From a checkpoint of a small transformer trained on Wikipedia.
Size: 4 heads of 64 (1 for keys and values), MLP 1024 SwiGLU, vocabulary 941, 13.8M parameters.
Architecture: rotary positions, no biases in attention or MLP.
Training: a variant of Adam for these matrices, 241M tokens.
Each number is 50 + 15 x the weight over its row's rms, rounded and kept within 0 to 99. Layers, rows and columns count from 0. The size before them is the row's rms in percent of the matrix's.

# down: layer 11 MLP down (transposed), 1024x256, rms 0.0795, rows 546-580, columns 192-255
# gate: layer 11 MLP gate, 1024x256, rms 0.0827, rows 547-581, columns 192-255
# up: layer 11 MLP up, 1024x256, rms 0.0825, rows 547-581, columns 192-255
down546 101:78 69 14 43 62 60 39 36 60 49 41 60 37 38 52 44 44 45 24 44 59 33 46 61 51 75 86 43 57 43 63 57 49 72 44 40 56 52 57 39 53 54 55 37 60 49 80 57 52 40 61 59 18 42 52 45 37 67 72 34 50 44 48 34
gate547 096:41 45 59 49 32 57 48 24 45 32 34 56 45 31 47 70 46 46 67 63 72 95 38 45 43 58 37 63 51 44 46 33 38 49 61 41 64 48 56 59 48 35 42 52 44 61 55 36 59 44 29 37 56 76 30 36 31 74 31 58 38 40 59 42
up547 097:24 53 36 36 69 47 50 61 54 43 91 37 63 34 38 61 65 28 46 62 52 42 68 52 65 57 94 68 45 34 42 44 54 52 39 35 54 51 34 34 54 51 79 46 58 65 61 39 29 30 37 59 36 08 51 37 58 40 43 45 37 49 79 54
down547 098:45 64 42 91 64 41 45 25 50 46 37 39 49 70 70 29 32 51 54 65 55 56 50 50 42 40 50 24 85 63 56 39 35 51 15 30 52 66 77 60 43 71 49 37 28 32 36 69 39 56 46 41 55 39 58 50 72 67 66 54 49 37 64 69
gate548 099:41 31 40 53 48 46 63 56 71 44 36 66 39 51 46 76 40 62 67 63 63 37 38 39 59 36 43 45 57 44 49 66 81 43 24 59 33 62 36 53 54 89 55 60 46 54 45 51 54 70 27 53 50 64 51 35 31 79 31 43 31 43 69 60
up548 100:53 49 51 52 16 34 58 37 55 21 41 50 45 34 42 65 43 57 41 54 39 56 78 62 70 45 48 52 43 72 47 59 53 45 38 28 53 67 59 52 21 69 68 24 61 55 23 65 51 48 55 47 23 42 25 49 59 61 71 39 60 78 59 42
down548 101:61 59 59 30 72 50 40 65 32 50 61 53 43 34 75 58 38 38 60 61 68 46 62 53 24 41 67 68 19 44 59 34 45 61 67 39 46 39 67 66 37 36 71 47 59 57 53 72 18 35 74 51 52 51 53 64 63 32 59 28 58 57 54 51
gate549 100:34 51 65 31 44 49 43 77 47 32 47 48 49 59 55 72 43 68 52 38 56 44 33 44 42 34 50 86 51 21 68 45 59 76 50 55 51 56 42 41 32 80 62 67 56 37 35 44 48 24 49 66 71 73 53 68 68 27 29 59 42 46 71 55
up549 100:73 45 54 44 30 46 59 25 50 31 43 46 68 66 35 47 55 71 70 53 59 76 45 33 60 66 16 98 44 42 27 31 40 39 60 46 52 75 67 49 37 45 41 75 71 50 50 49 41 43 47 48 49 52 33 58 56 47 34 54 49 36 50 47
down549 096:34 73 48 54 64 54 64 52 14 70 46 30 59 26 42 54 45 51 65 73 66 66 47 47 35 43 73 77 69 53 67 61 53 31 62 53 50 30 51 64 65 44 46 40 47 70 22 30 24 70 43 51 77 45 46 11 32 43 54 55 45 39 41 67
gate550 099:64 30 51 27 28 35 69 57 68 38 11 61 46 49 63 33 41 45 41 40 56 60 52 62 75 31 43 53 62 42 63 40 69 65 55 47 57 39 41 30 49 47 35 48 92 62 35 53 46 32 32 41 68 55 71 42 67 52 50 50 37 37 49 52
up550 099:56 51 46 61 46 68 43 44 21 27 53 35 40 75 56 40 49 41 41 69 53 45 61 70 41 31 41 31 62 20 58 55 52 38 51 48 44 48 55 79 48 71 59 66 35 55 67 68 60 57 74 83 34 74 58 75 67 59 93 56 64 89 51 31
down550 101:44 52 49 47 39 35 40 53 21 55 43 53 32 79 62 42 53 52 64 53 63 41 41 33 45 58 76 27 42 43 69 55 46 52 56 61 43 46 24 73 30 51 46 70 58 62 57 83 21 52 34 52 39 44 32 40 61 64 52 43 29 50 50 50
gate551 098:78 56 71 12 68 32 34 77 54 60 40 62 55 45 62 64 34 30 61 64 65 31 40 33 65 33 43 81 79 35 34 54 79 45 61 64 74 59 61 45 33 65 32 67 70 42 50 60 61 57 64 34 64 54 41 39 24 52 56 46 29 52 43 47
up551 099:62 54 39 40 60 22 62 68 53 56 41 47 67 47 40 43 60 40 56 55 78 66 30 54 58 42 68 71 94 54 51 51 81 73 68 47 77 46 40 66 54 43 42 36 47 49 58 48 51 68 35 19 76 16 61 52 68 37 51 38 48 44 66 58
down551 100:50 42 51 58 51 36 66 43 60 55 79 47 57 68 71 28 25 43 57 45 53 71 63 46 53 47 47 57 62 33 34 39 37 44 61 77 47 46 70 58 51 54 52 73 49 70 67 42 44 46 54 45 61 43 66 29 23 53 57 32 24 62 47 39
gate552 103:63 63 32 76 44 53 54 42 36 51 57 27 43 48 43 59 26 65 52 44 58 66 44 80 34 33 39 36 42 67 54 31 85 42 53 42 35 62 35 62 53 57 51 55 40 42 58 51 59 44 78 59 35 44 56 75 57 71 50 54 36 22 49 44
up552 103:37 68 57 62 64 63 66 34 45 58 68 32 59 76 53 73 31 56 59 10 55 40 43 42 52 37 62 62 43 71 71 24 60 69 39 53 46 37 59 62 78 67 56 60 57 45 63 52 59 37 48 68 34 40 66 71 73 49 47 44 22 40 35 49
down552 102:55 68 70 80 44 57 30 70 33 33 35 61 33 62 40 40 45 47 46 44 45 39 43 61 85 41 66 56 46 51 41 28 62 34 54 35 52 43 43 62 41 72 75 71 57 45 52 73 45 48 42 60 60 39 21 44 53 48 53 73 47 08 58 76
gate553 097:28 69 49 59 51 43 79 70 56 35 43 44 55 72 51 57 30 00 52 62 43 35 59 35 45 48 47 46 68 53 46 63 53 63 66 62 31 68 75 72 43 53 40 44 43 44 77 40 52 65 49 73 39 70 57 60 80 44 69 67 57 48 32 50
up553 107:40 39 45 64 39 33 59 45 68 58 63 28 23 43 38 82 39 64 58 38 46 51 56 36 77 58 52 43 38 62 38 36 58 41 65 70 67 52 64 69 67 47 51 50 37 26 30 53 76 45 53 31 40 54 16 45 44 61 52 42 46 23 52 46
down553 109:48 24 23 73 45 33 58 41 42 39 61 39 62 27 45 63 39 23 43 70 50 65 35 56 39 54 18 26 41 54 32 60 56 37 73 32 46 41 51 76 33 70 55 74 79 53 68 43 71 44 25 68 65 44 22 81 45 69 09 52 14 53 64 53
gate554 098:67 63 47 47 66 00 44 42 23 43 33 32 44 68 59 68 57 59 64 47 80 62 52 65 49 65 51 51 46 53 36 53 40 74 37 34 10 62 60 35 42 58 52 67 67 60 11 70 42 50 49 23 51 49 47 48 51 56 50 64 11 67 57 41
up554 097:55 48 56 59 57 45 78 44 47 56 85 37 24 33 45 65 39 51 44 60 47 42 70 63 49 32 34 55 42 96 47 25 81 42 37 37 62 58 33 44 58 63 53 59 09 81 51 70 44 46 33 24 68 54 47 60 34 70 37 51 39 58 29 72
down554 102:30 52 71 59 36 22 34 49 44 34 26 56 55 56 59 46 83 71 72 52 53 55 21 43 27 31 53 70 47 56 28 66 40 64 44 41 58 37 64 39 52 45 37 35 34 57 96 65 53 61 32 56 39 68 53 73 45 49 50 35 36 64 43 15
gate555 096:76 51 34 50 37 45 55 59 68 53 38 83 58 22 36 50 53 63 62 40 65 30 43 52 43 70 62 57 74 58 79 14 71 77 28 24 30 26 70 75 55 38 39 30 50 45 45 32 58 54 62 51 45 53 56 58 46 83 32 40 40 41 55 53
up555 097:41 56 53 56 53 65 68 66 46 23 55 32 51 46 49 49 47 62 25 50 45 40 64 41 38 28 51 64 37 47 62 63 34 19 52 38 21 65 27 49 63 55 70 59 47 68 73 68 47 14 45 93 86 75 36 19 71 48 41 58 75 47 48 65
down555 101:28 62 57 64 48 41 34 53 71 60 54 50 41 43 39 49 08 58 61 30 31 40 48 75 36 48 63 50 56 65 42 44 39 75 45 54 70 42 55 46 72 42 69 54 24 77 42 58 13 45 50 29 58 42 47 57 62 58 40 83 29 33 43 56
gate556 098:42 60 48 21 69 62 72 58 36 43 27 24 30 66 44 39 50 52 67 41 64 51 44 60 22 46 38 46 47 48 71 59 59 89 75 59 38 71 73 61 56 28 28 63 80 46 29 48 33 54 45 31 44 89 63 65 59 56 35 60 30 36 28 82
up556 101:65 12 22 70 34 51 55 41 56 51 69 45 50 39 69 63 47 56 35 51 29 43 63 49 54 73 57 62 57 74 37 41 60 41 44 39 46 52 46 50 42 43 40 42 40 70 59 61 38 33 17 50 41 31 74 68 70 78 59 73 48 62 56 42
down556 097:67 29 61 48 70 40 28 59 68 20 48 56 87 38 40 70 45 21 49 75 16 52 33 58 49 55 44 59 55 38 64 39 47 68 74 49 48 53 28 68 48 56 28 66 52 58 67 47 59 19 51 47 50 42 54 31 43 46 49 53 32 45 51 70
gate557 101:79 39 33 52 48 37 69 26 95 41 23 57 40 28 45 69 48 43 60 76 42 48 59 49 23 57 65 58 40 52 66 67 55 14 56 48 69 47 42 51 38 50 62 50 46 32 63 35 30 39 49 51 41 42 49 44 46 34 54 30 45 38 47 30
up557 101:63 49 46 64 59 65 44 67 45 32 72 50 58 53 56 37 63 48 69 69 55 58 51 63 39 68 45 54 50 31 41 53 55 76 63 54 32 29 46 35 56 25 41 37 55 48 24 51 52 49 68 60 40 36 45 59 53 68 74 65 61 39 31 33
down557 100:75 50 36 64 60 26 47 44 47 46 51 65 56 72 50 54 90 21 53 48 28 65 38 29 63 39 40 40 67 53 46 59 64 36 30 42 52 48 56 34 62 46 06 36 40 30 50 29 54 51 56 70 74 46 71 47 65 72 35 49 63 38 54 71
gate558 099:43 29 46 96 22 58 69 63 20 54 52 64 47 26 72 40 55 72 56 24 43 64 28 38 43 59 68 59 61 64 54 77 49 71 50 73 49 31 49 29 67 54 62 60 64 49 44 57 48 37 68 38 85 68 79 60 20 19 54 53 60 50 30 54
up558 102:64 58 31 66 77 53 57 32 40 26 83 45 40 41 71 53 41 13 48 34 67 57 37 21 44 33 25 24 48 37 54 46 64 26 37 38 45 48 48 55 45 48 70 25 32 23 61 35 52 52 36 61 17 54 50 55 44 71 46 82 61 63 50 42
down558 098:44 24 52 49 62 54 66 63 23 28 46 36 40 66 41 58 99 52 61 64 58 55 53 36 27 57 66 44 49 72 40 43 79 52 49 48 62 63 66 62 24 57 62 45 63 45 54 57 62 64 63 49 55 45 84 38 65 52 39 35 59 50 47 50
gate559 103:46 56 61 37 54 41 42 61 68 29 15 34 19 54 63 64 42 42 74 35 42 24 37 54 61 25 32 51 43 66 57 38 35 56 58 72 67 45 86 18 56 53 30 39 50 40 69 52 72 51 62 45 32 59 51 53 67 68 59 45 33 54 39 13
up559 100:83 45 47 75 59 40 40 39 43 69 47 58 50 38 38 35 78 42 43 70 70 61 48 42 40 55 32 42 36 34 66 39 76 31 49 49 34 42 23 57 58 39 35 66 42 68 42 81 42 81 62 67 46 44 50 56 61 44 33 69 48 42 51 48
down559 102:58 67 45 31 53 25 52 42 48 46 54 55 41 63 60 39 30 37 20 23 50 54 69 40 60 55 30 62 41 53 45 62 25 66 70 60 40 48 38 41 56 32 78 57 31 45 33 39 49 30 44 42 27 27 48 55 60 33 63 35 87 45 41 74
gate560 103:51 88 63 70 71 32 62 15 45 53 27 55 48 52 30 47 47 31 55 48 33 50 57 74 25 88 55 42 61 53 39 65 32 64 58 45 36 17 30 33 59 48 39 42 64 53 53 57 39 29 71 46 57 39 81 36 78 68 55 48 32 50 48 55
up560 103:53 26 30 54 29 64 34 46 35 24 78 59 52 14 38 32 30 57 46 28 26 29 31 49 48 43 69 57 72 51 51 47 51 48 45 35 53 75 44 70 48 76 31 74 35 67 39 72 80 51 36 57 27 36 32 34 70 37 68 55 64 71 58 35
down560 102:40 78 41 63 43 47 41 59 53 65 34 40 59 55 60 44 99 41 51 64 69 75 54 58 74 63 45 52 58 56 51 36 46 64 55 60 54 57 56 52 43 72 63 62 44 34 57 58 34 58 55 58 22 62 64 22 41 38 33 37 23 56 57 33
gate561 098:52 61 69 65 62 44 38 59 53 68 29 57 62 78 58 74 50 24 68 60 33 33 20 69 55 39 38 45 49 57 31 77 47 60 52 14 65 30 60 32 49 90 64 32 67 35 48 49 62 63 30 54 43 38 47 23 61 56 45 33 29 55 55 35
up561 100:32 44 36 63 61 56 72 67 49 18 48 82 31 57 53 52 60 75 17 41 50 58 55 62 77 53 85 71 52 33 59 37 31 66 33 70 31 48 26 37 37 50 48 61 66 26 42 56 38 29 65 37 35 43 79 88 45 53 51 63 55 69 73 29
down561 100:24 74 50 51 37 50 32 61 60 31 67 66 26 53 36 36 31 50 50 57 45 67 72 53 21 74 68 44 54 37 52 25 64 49 66 53 13 55 33 55 68 29 30 32 37 42 46 56 25 42 31 53 51 58 62 77 09 46 36 51 78 49 46 34
gate562 100:34 37 39 56 69 41 40 79 33 43 17 51 59 62 43 91 54 38 43 13 61 58 43 38 48 55 54 47 65 62 68 38 62 37 40 46 51 53 57 58 44 50 54 53 52 28 50 59 77 43 32 40 71 46 64 39 59 35 46 74 50 67 65 29
up562 099:67 44 44 48 47 63 54 23 32 31 35 64 79 55 51 51 62 38 68 50 54 52 55 41 54 45 70 66 35 60 45 31 61 39 60 22 57 64 79 61 33 58 36 41 55 61 72 49 46 66 37 50 47 31 53 40 52 36 28 15 57 57 70 47
down562 098:42 46 54 20 48 52 49 39 45 61 46 46 33 39 55 29 38 46 43 40 50 51 47 30 49 46 57 38 31 51 78 48 49 44 60 48 47 30 63 55 67 38 36 57 36 56 56 46 41 54 43 88 57 29 59 59 45 57 62 62 41 49 62 56
gate563 103:53 28 63 50 60 42 70 70 53 47 43 49 48 56 37 66 37 52 33 71 43 77 25 75 56 75 13 51 30 33 57 56 33 68 54 34 39 34 54 45 47 51 20 54 66 64 63 46 66 10 39 62 53 44 31 53 59 51 65 54 51 66 39 56
up563 101:37 64 31 54 40 41 49 46 59 58 20 46 55 47 66 12 55 59 58 50 45 21 32 39 06 75 54 48 69 61 51 65 31 40 64 70 52 16 78 49 69 27 57 53 57 69 33 71 74 42 45 61 39 68 58 54 46 60 57 55 51 35 33 80
down563 101:37 68 46 58 43 36 69 40 38 24 36 66 40 21 61 41 47 36 26 45 09 43 33 57 76 47 37 33 62 43 52 44 60 53 52 52 44 46 64 51 51 44 35 87 52 40 48 14 33 52 60 30 55 43 43 26 76 50 48 52 54 47 65 63
gate564 102:70 58 53 56 45 57 37 77 84 55 33 64 53 55 46 55 41 52 51 57 73 36 78 65 48 72 51 47 46 55 33 56 37 74 46 73 45 41 87 19 52 61 68 53 28 46 22 58 54 62 62 47 66 40 58 54 51 60 55 53 61 66 48 36
up564 107:54 36 59 20 29 39 65 41 33 72 49 63 69 68 33 63 77 50 74 37 78 25 44 43 58 53 66 73 56 55 67 45 55 64 59 33 67 44 51 61 51 42 30 53 54 32 47 64 50 58 81 42 67 24 51 31 50 17 22 36 49 28 39 76
down564 106:49 54 42 55 75 38 32 44 62 63 47 62 22 73 43 37 00 59 67 34 76 58 44 49 10 44 46 54 50 45 64 52 53 41 58 45 34 53 59 47 25 62 80 55 46 44 45 90 64 54 36 35 71 38 45 69 76 42 40 65 45 62 50 79
gate565 101:57 46 47 75 40 50 75 56 43 51 39 47 27 52 54 61 33 20 60 62 56 40 69 45 39 48 28 61 76 42 32 35 37 51 59 72 58 56 74 62 35 19 46 49 55 55 08 53 40 44 67 72 68 47 48 28 28 29 71 28 55 46 47 43
up565 094:55 65 67 48 13 56 55 31 59 56 61 63 37 36 33 44 32 54 31 58 43 50 52 71 67 19 22 39 69 57 38 60 25 18 54 60 59 56 26 36 25 67 32 45 57 58 43 56 44 81 81 64 71 51 53 67 70 82 41 60 64 49 52 64
down565 097:31 73 45 21 52 60 31 36 47 58 39 50 37 63 40 47 71 60 73 46 53 61 46 54 34 70 49 73 52 65 57 55 70 54 42 84 25 38 65 26 67 53 54 46 47 63 51 51 49 56 55 53 44 48 44 33 48 46 43 53 62 39 77 48
gate566 105:32 62 30 56 64 60 50 57 40 59 41 68 57 30 56 59 43 52 63 49 37 73 59 64 33 69 51 56 39 66 56 56 20 38 17 30 44 45 53 56 42 30 64 48 46 51 41 52 82 59 84 53 58 78 68 40 55 82 43 59 56 26 35 73
up566 103:49 61 51 65 39 30 52 62 33 65 92 31 72 78 45 35 50 66 61 34 56 60 38 28 40 35 44 26 55 51 34 40 81 60 62 58 57 36 49 56 31 83 40 57 63 52 62 38 50 51 56 63 56 33 40 59 50 56 63 79 32 65 40 41
down566 101:43 66 43 40 50 39 62 65 49 60 57 26 59 47 49 58 48 51 50 31 60 75 45 50 43 60 52 52 30 12 23 30 54 68 74 28 50 40 45 39 26 64 67 41 86 46 49 77 28 51 47 49 56 83 34 31 44 39 36 50 28 48 64 46
gate567 098:63 53 66 67 70 25 42 58 58 68 55 10 51 67 50 41 36 61 47 45 67 53 61 79 56 39 83 72 54 51 51 41 45 94 24 50 51 32 43 59 38 37 49 77 63 38 71 35 42 28 45 42 43 41 27 76 48 52 44 58 32 39 52 55
up567 104:23 34 52 37 61 29 22 32 47 28 40 20 48 68 45 64 56 47 43 31 67 56 40 39 40 30 24 77 50 28 47 74 71 55 62 26 48 48 49 67 64 65 43 46 60 42 65 47 63 15 45 42 68 78 57 48 48 39 53 50 65 41 65 41
down567 103:43 51 58 41 51 72 16 28 60 64 55 34 58 42 49 51 68 40 68 42 59 57 52 47 42 41 59 56 25 55 44 80 66 67 25 34 65 70 51 55 30 63 60 48 45 30 55 55 45 07 61 25 64 67 59 44 53 41 46 59 51 74 78 71
gate568 099:53 32 63 60 61 61 28 52 55 75 46 50 46 48 58 45 36 34 29 46 60 34 46 61 46 55 73 47 59 56 37 58 34 38 63 28 23 49 69 37 54 37 57 68 43 61 73 44 55 34 43 69 76 75 46 27 59 63 58 45 38 11 10 64
up568 103:63 68 47 51 53 65 41 19 48 57 58 27 85 39 70 64 72 60 48 50 64 55 67 91 51 66 38 35 39 48 26 60 28 65 38 21 55 27 76 59 47 42 38 60 54 53 49 66 24 33 39 33 60 50 82 33 46 28 50 57 43 48 45 59
down568 106:29 42 28 50 48 62 48 54 61 51 31 71 23 67 38 67 86 76 71 27 39 40 42 43 80 58 46 41 53 51 50 40 45 53 73 36 50 56 62 52 60 63 29 89 43 70 54 56 51 35 54 67 38 40 88 33 62 39 39 55 32 61 40 49
gate569 104:77 41 77 44 54 53 68 44 64 35 48 42 31 31 53 51 46 72 48 35 40 67 67 92 65 38 45 38 69 29 46 12 52 45 57 47 40 36 55 72 35 59 48 74 53 41 59 70 48 76 55 12 68 50 57 48 67 49 24 53 27 63 46 61
up569 106:49 42 42 28 20 64 47 54 44 44 62 44 74 48 50 54 51 59 33 34 38 35 42 44 47 72 51 48 56 85 61 55 78 40 34 57 25 52 74 35 46 42 49 46 38 67 23 40 34 28 75 75 65 58 52 64 58 16 45 46 23 16 60 62
down569 105:39 42 67 53 51 42 74 59 17 56 26 29 35 26 44 65 17 47 26 51 66 69 39 46 62 52 54 51 60 53 69 61 38 54 38 40 38 71 50 29 46 62 47 33 79 68 59 57 51 46 50 46 53 59 24 62 56 41 45 24 66 10 48 60
gate570 099:65 27 62 54 45 63 41 65 45 36 61 14 61 39 47 81 51 44 53 49 73 58 13 63 31 58 71 61 68 42 24 40 34 48 64 47 52 73 58 48 27 50 46 38 45 41 38 48 63 28 70 63 65 34 66 31 63 53 40 56 45 46 51 48
up570 100:47 49 58 35 52 64 56 62 52 60 54 77 27 74 58 29 57 28 50 47 63 48 58 33 37 55 41 77 68 40 65 34 49 52 40 44 56 32 52 42 51 51 42 77 52 67 38 54 61 53 43 37 45 43 51 31 36 78 57 35 50 60 45 43
down570 093:71 54 57 57 23 67 56 71 45 56 30 51 33 50 38 55 70 40 78 26 74 40 50 35 37 33 63 47 56 48 36 61 71 45 41 47 46 33 64 49 42 46 61 40 29 52 63 62 45 63 52 46 48 55 69 63 44 72 33 62 53 36 26 60
gate571 098:58 39 43 46 36 37 45 80 76 41 56 38 59 71 35 54 53 47 02 42 60 65 22 70 85 74 55 43 29 64 66 66 45 91 59 63 40 47 61 34 53 61 50 27 67 86 43 31 20 48 73 36 63 63 47 55 67 68 44 43 23 58 37 56
up571 099:46 48 73 57 41 45 47 04 43 57 60 59 59 57 25 24 71 68 33 48 36 71 44 44 52 39 61 60 62 51 56 42 39 42 44 24 39 61 42 53 52 41 67 69 67 48 28 64 55 45 35 30 41 29 63 49 26 26 48 64 39 48 63 42
down571 100:57 51 58 56 53 51 52 64 44 61 61 62 46 29 36 53 29 63 44 49 45 52 72 54 53 65 21 35 19 75 39 66 39 09 56 32 60 38 48 47 44 59 37 43 36 47 28 33 34 57 55 60 58 52 58 34 60 74 46 63 64 33 49 67
gate572 103:77 48 64 46 42 39 53 60 31 59 54 29 35 49 63 59 25 52 45 33 66 59 50 64 26 36 08 44 76 63 49 67 62 67 24 52 38 51 82 79 35 42 44 69 68 41 60 31 48 50 62 57 44 75 54 46 63 39 44 65 46 66 66 23
up572 100:35 44 76 64 57 67 64 32 57 57 57 70 41 64 49 19 60 54 56 10 57 67 52 71 59 42 34 50 30 19 63 23 45 22 68 53 38 66 57 69 51 69 46 48 47 62 63 49 60 00 61 57 32 25 33 70 70 52 40 40 50 38 17 53
down572 099:55 58 64 45 61 85 48 51 69 48 66 70 40 45 19 59 34 53 63 53 31 54 60 81 48 52 64 42 50 49 39 39 39 55 72 41 61 50 32 48 47 58 15 30 47 42 59 34 42 35 37 43 63 53 33 86 48 50 63 69 83 39 54 60
gate573 110:33 44 33 52 56 74 45 57 66 44 33 35 50 35 61 49 33 50 72 30 48 22 67 48 27 47 45 45 33 56 43 39 14 40 72 82 31 52 55 55 35 80 48 70 47 64 31 42 52 54 36 47 56 48 57 31 31 50 21 54 58 56 53 45
up573 112:61 27 74 43 34 31 71 34 44 59 69 55 45 65 48 52 42 37 55 56 49 62 49 35 54 39 60 45 64 49 36 58 49 55 55 37 61 72 43 40 56 17 53 65 83 39 41 41 51 47 56 54 62 55 45 32 36 47 60 36 76 49 54 41
down573 106:44 51 34 39 40 27 30 62 33 83 80 37 43 46 56 56 63 45 56 33 39 68 61 35 61 28 62 49 90 44 53 53 57 77 45 77 53 29 50 57 62 41 46 24 56 44 66 65 57 61 56 52 14 61 50 44 73 50 76 14 43 41 58 35
gate574 109:50 62 45 39 29 33 63 35 70 42 35 55 39 54 59 55 43 43 74 59 99 31 49 66 73 60 58 65 34 46 41 37 72 46 47 59 44 37 62 47 27 65 38 43 52 72 34 45 18 34 79 37 57 54 36 43 44 39 23 56 35 52 18 57
up574 108:36 58 74 37 51 43 47 53 42 57 41 42 39 43 71 50 44 61 51 42 73 73 30 69 65 53 40 40 26 34 44 50 31 50 63 57 49 45 34 55 19 37 53 57 61 39 53 49 36 55 61 59 60 69 56 65 55 53 36 43 52 42 26 43
down574 102:40 62 44 37 36 50 67 35 51 32 54 49 47 57 44 28 44 80 51 43 55 56 50 36 67 37 43 44 65 56 53 54 45 69 43 62 43 47 41 58 58 43 80 53 34 36 47 23 34 49 35 53 44 73 62 37 24 62 58 51 39 46 29 21
gate575 101:56 45 60 43 61 86 61 65 38 42 47 51 69 58 35 47 39 48 57 44 88 46 49 80 44 51 62 60 76 50 34 48 56 50 43 54 64 53 66 45 56 30 47 89 80 52 47 65 75 64 72 58 45 42 60 40 51 55 56 60 09 39 74 38
up575 098:50 71 70 47 69 50 65 46 74 59 45 54 36 56 42 40 50 48 53 46 79 40 29 46 59 57 49 71 28 62 38 36 57 32 31 29 46 45 40 29 55 56 70 62 59 68 45 57 19 40 73 50 66 58 75 36 61 32 43 59 71 62 49 49
down575 099:51 85 47 26 68 43 59 25 61 58 42 70 63 46 49 26 68 10 85 49 17 53 45 80 50 51 52 39 46 36 31 26 51 59 39 44 61 48 55 64 55 36 67 56 50 31 43 46 56 74 68 61 53 68 45 33 40 52 47 59 39 78 49 39
gate576 093:43 42 35 30 48 50 50 53 78 48 45 17 23 43 35 55 25 47 42 41 19 55 60 36 40 39 59 53 51 27 76 71 53 43 79 25 55 61 59 42 69 26 68 29 83 38 82 44 57 47 50 68 66 77 17 71 42 33 25 53 22 66 46 31
up576 093:80 36 64 38 45 45 55 27 35 58 49 44 47 50 17 31 51 62 60 41 42 59 68 58 54 40 66 38 52 48 55 45 92 62 73 51 51 31 45 29 47 50 44 63 64 38 36 59 58 43 69 28 44 67 40 21 56 39 31 50 42 60 32 47
down576 095:66 44 36 55 51 63 40 39 39 74 81 34 43 69 46 45 67 37 52 54 62 30 51 61 08 58 82 51 67 43 44 71 50 55 44 52 45 71 54 66 36 62 27 65 29 48 76 50 62 62 56 64 63 37 54 28 73 36 43 50 62 41 44 39
gate577 104:49 62 49 44 56 47 36 60 38 40 51 48 41 48 23 44 48 16 54 40 22 43 56 53 41 28 57 76 54 59 45 42 65 44 45 53 52 82 77 21 49 52 60 67 91 43 32 65 76 74 56 49 53 45 23 54 51 82 49 39 47 69 39 64
up577 102:48 77 43 16 37 53 70 59 61 66 78 60 52 32 40 47 48 53 43 31 30 67 68 65 68 39 38 70 49 49 64 61 53 68 71 75 36 71 54 48 48 34 49 20 51 37 38 41 62 32 70 36 50 73 61 27 77 70 45 54 30 42 55 62
down577 102:51 61 49 58 60 48 37 32 42 50 48 62 50 52 63 40 21 65 67 33 43 68 67 32 62 51 49 47 68 56 55 41 66 59 39 59 47 59 64 42 46 59 26 59 59 41 49 27 48 23 42 46 60 17 41 60 69 41 42 52 18 63 25 49
gate578 102:61 53 63 53 42 50 49 55 40 54 49 51 72 76 67 48 34 57 68 43 54 53 43 51 74 23 44 53 73 45 76 50 76 76 32 50 20 61 45 43 61 64 54 67 73 39 26 36 82 34 66 73 78 51 57 33 40 38 49 64 42 34 46 77
up578 103:27 80 73 61 72 30 43 33 52 64 54 43 37 56 56 54 49 74 49 70 75 67 55 51 42 46 45 57 44 46 08 46 35 53 75 57 62 63 53 47 31 42 41 54 70 60 61 73 30 60 69 44 28 40 32 47 35 16 55 59 74 31 33 38
down578 101:46 16 44 57 49 53 51 42 44 39 56 34 43 51 29 29 65 62 46 32 39 37 73 69 61 61 32 45 65 58 43 56 43 66 41 56 08 33 39 61 41 52 58 62 67 45 44 84 53 49 53 22 47 64 60 58 48 62 47 56 24 58 43 60
gate579 101:41 56 56 54 43 35 52 30 64 58 59 36 54 40 39 84 58 65 73 38 67 63 66 59 67 57 42 54 58 35 46 48 39 52 43 83 50 54 47 47 51 46 68 36 46 43 45 74 60 51 57 55 40 57 48 48 27 35 28 38 37 61 45 45
up579 103:51 41 69 64 45 41 57 53 42 69 84 44 30 78 48 40 39 36 27 55 44 57 43 30 42 35 70 88 24 41 63 38 70 51 52 47 53 44 54 66 44 60 65 52 27 58 69 52 43 48 73 72 37 28 56 73 35 60 38 77 41 47 51 23
down579 103:69 41 32 45 46 74 71 71 62 53 47 40 67 37 49 30 69 43 49 28 56 47 61 41 51 84 34 57 46 34 63 82 66 52 76 39 40 49 43 41 56 77 51 41 59 70 53 64 64 73 44 65 38 73 56 20 42 59 87 14 62 60 59 49
gate580 099:31 42 76 25 60 67 72 65 58 54 50 66 72 42 45 54 58 63 21 55 59 41 43 55 44 54 63 64 44 27 71 51 55 64 65 69 49 53 78 39 48 48 38 53 54 56 74 51 45 43 43 63 61 34 38 40 59 43 53 37 28 46 61 50
up580 100:65 77 31 58 44 62 35 63 25 56 63 42 47 47 72 50 47 32 55 71 53 60 53 35 16 53 39 39 49 64 45 70 92 40 63 66 31 34 46 53 44 49 57 08 52 43 65 71 44 40 54 20 55 41 42 60 44 44 79 72 38 50 43 41
down580 098:17 35 27 43 45 51 53 51 38 33 59 48 55 39 13 55 68 84 72 45 38 62 66 74 49 59 63 61 26 29 51 43 53 75 67 64 50 62 56 63 53 48 52 38 56 44 36 49 71 39 09 76 72 35 42 57 53 48 48 35 50 51 32 60
gate581 103:74 78 55 55 64 47 47 62 62 43 84 59 42 55 50 41 62 60 78 46 53 62 60 61 45 79 64 50 60 45 43 57 61 39 59 45 54 53 47 50 24 79 40 64 67 97 34 69 75 46 59 49 61 43 56 57 52 38 53 30 26 48 43 39
up581 098:67 44 18 36 41 59 50 50 56 45 48 68 48 45 70 48 71 45 52 62 54 50 63 64 91 53 65 61 26 53 09 65 30 53 57 43 43 41 86 66 36 50 34 41 52 48 68 77 44 46 46 56 76 43 61 43 60 64 48 49 63 58 25 37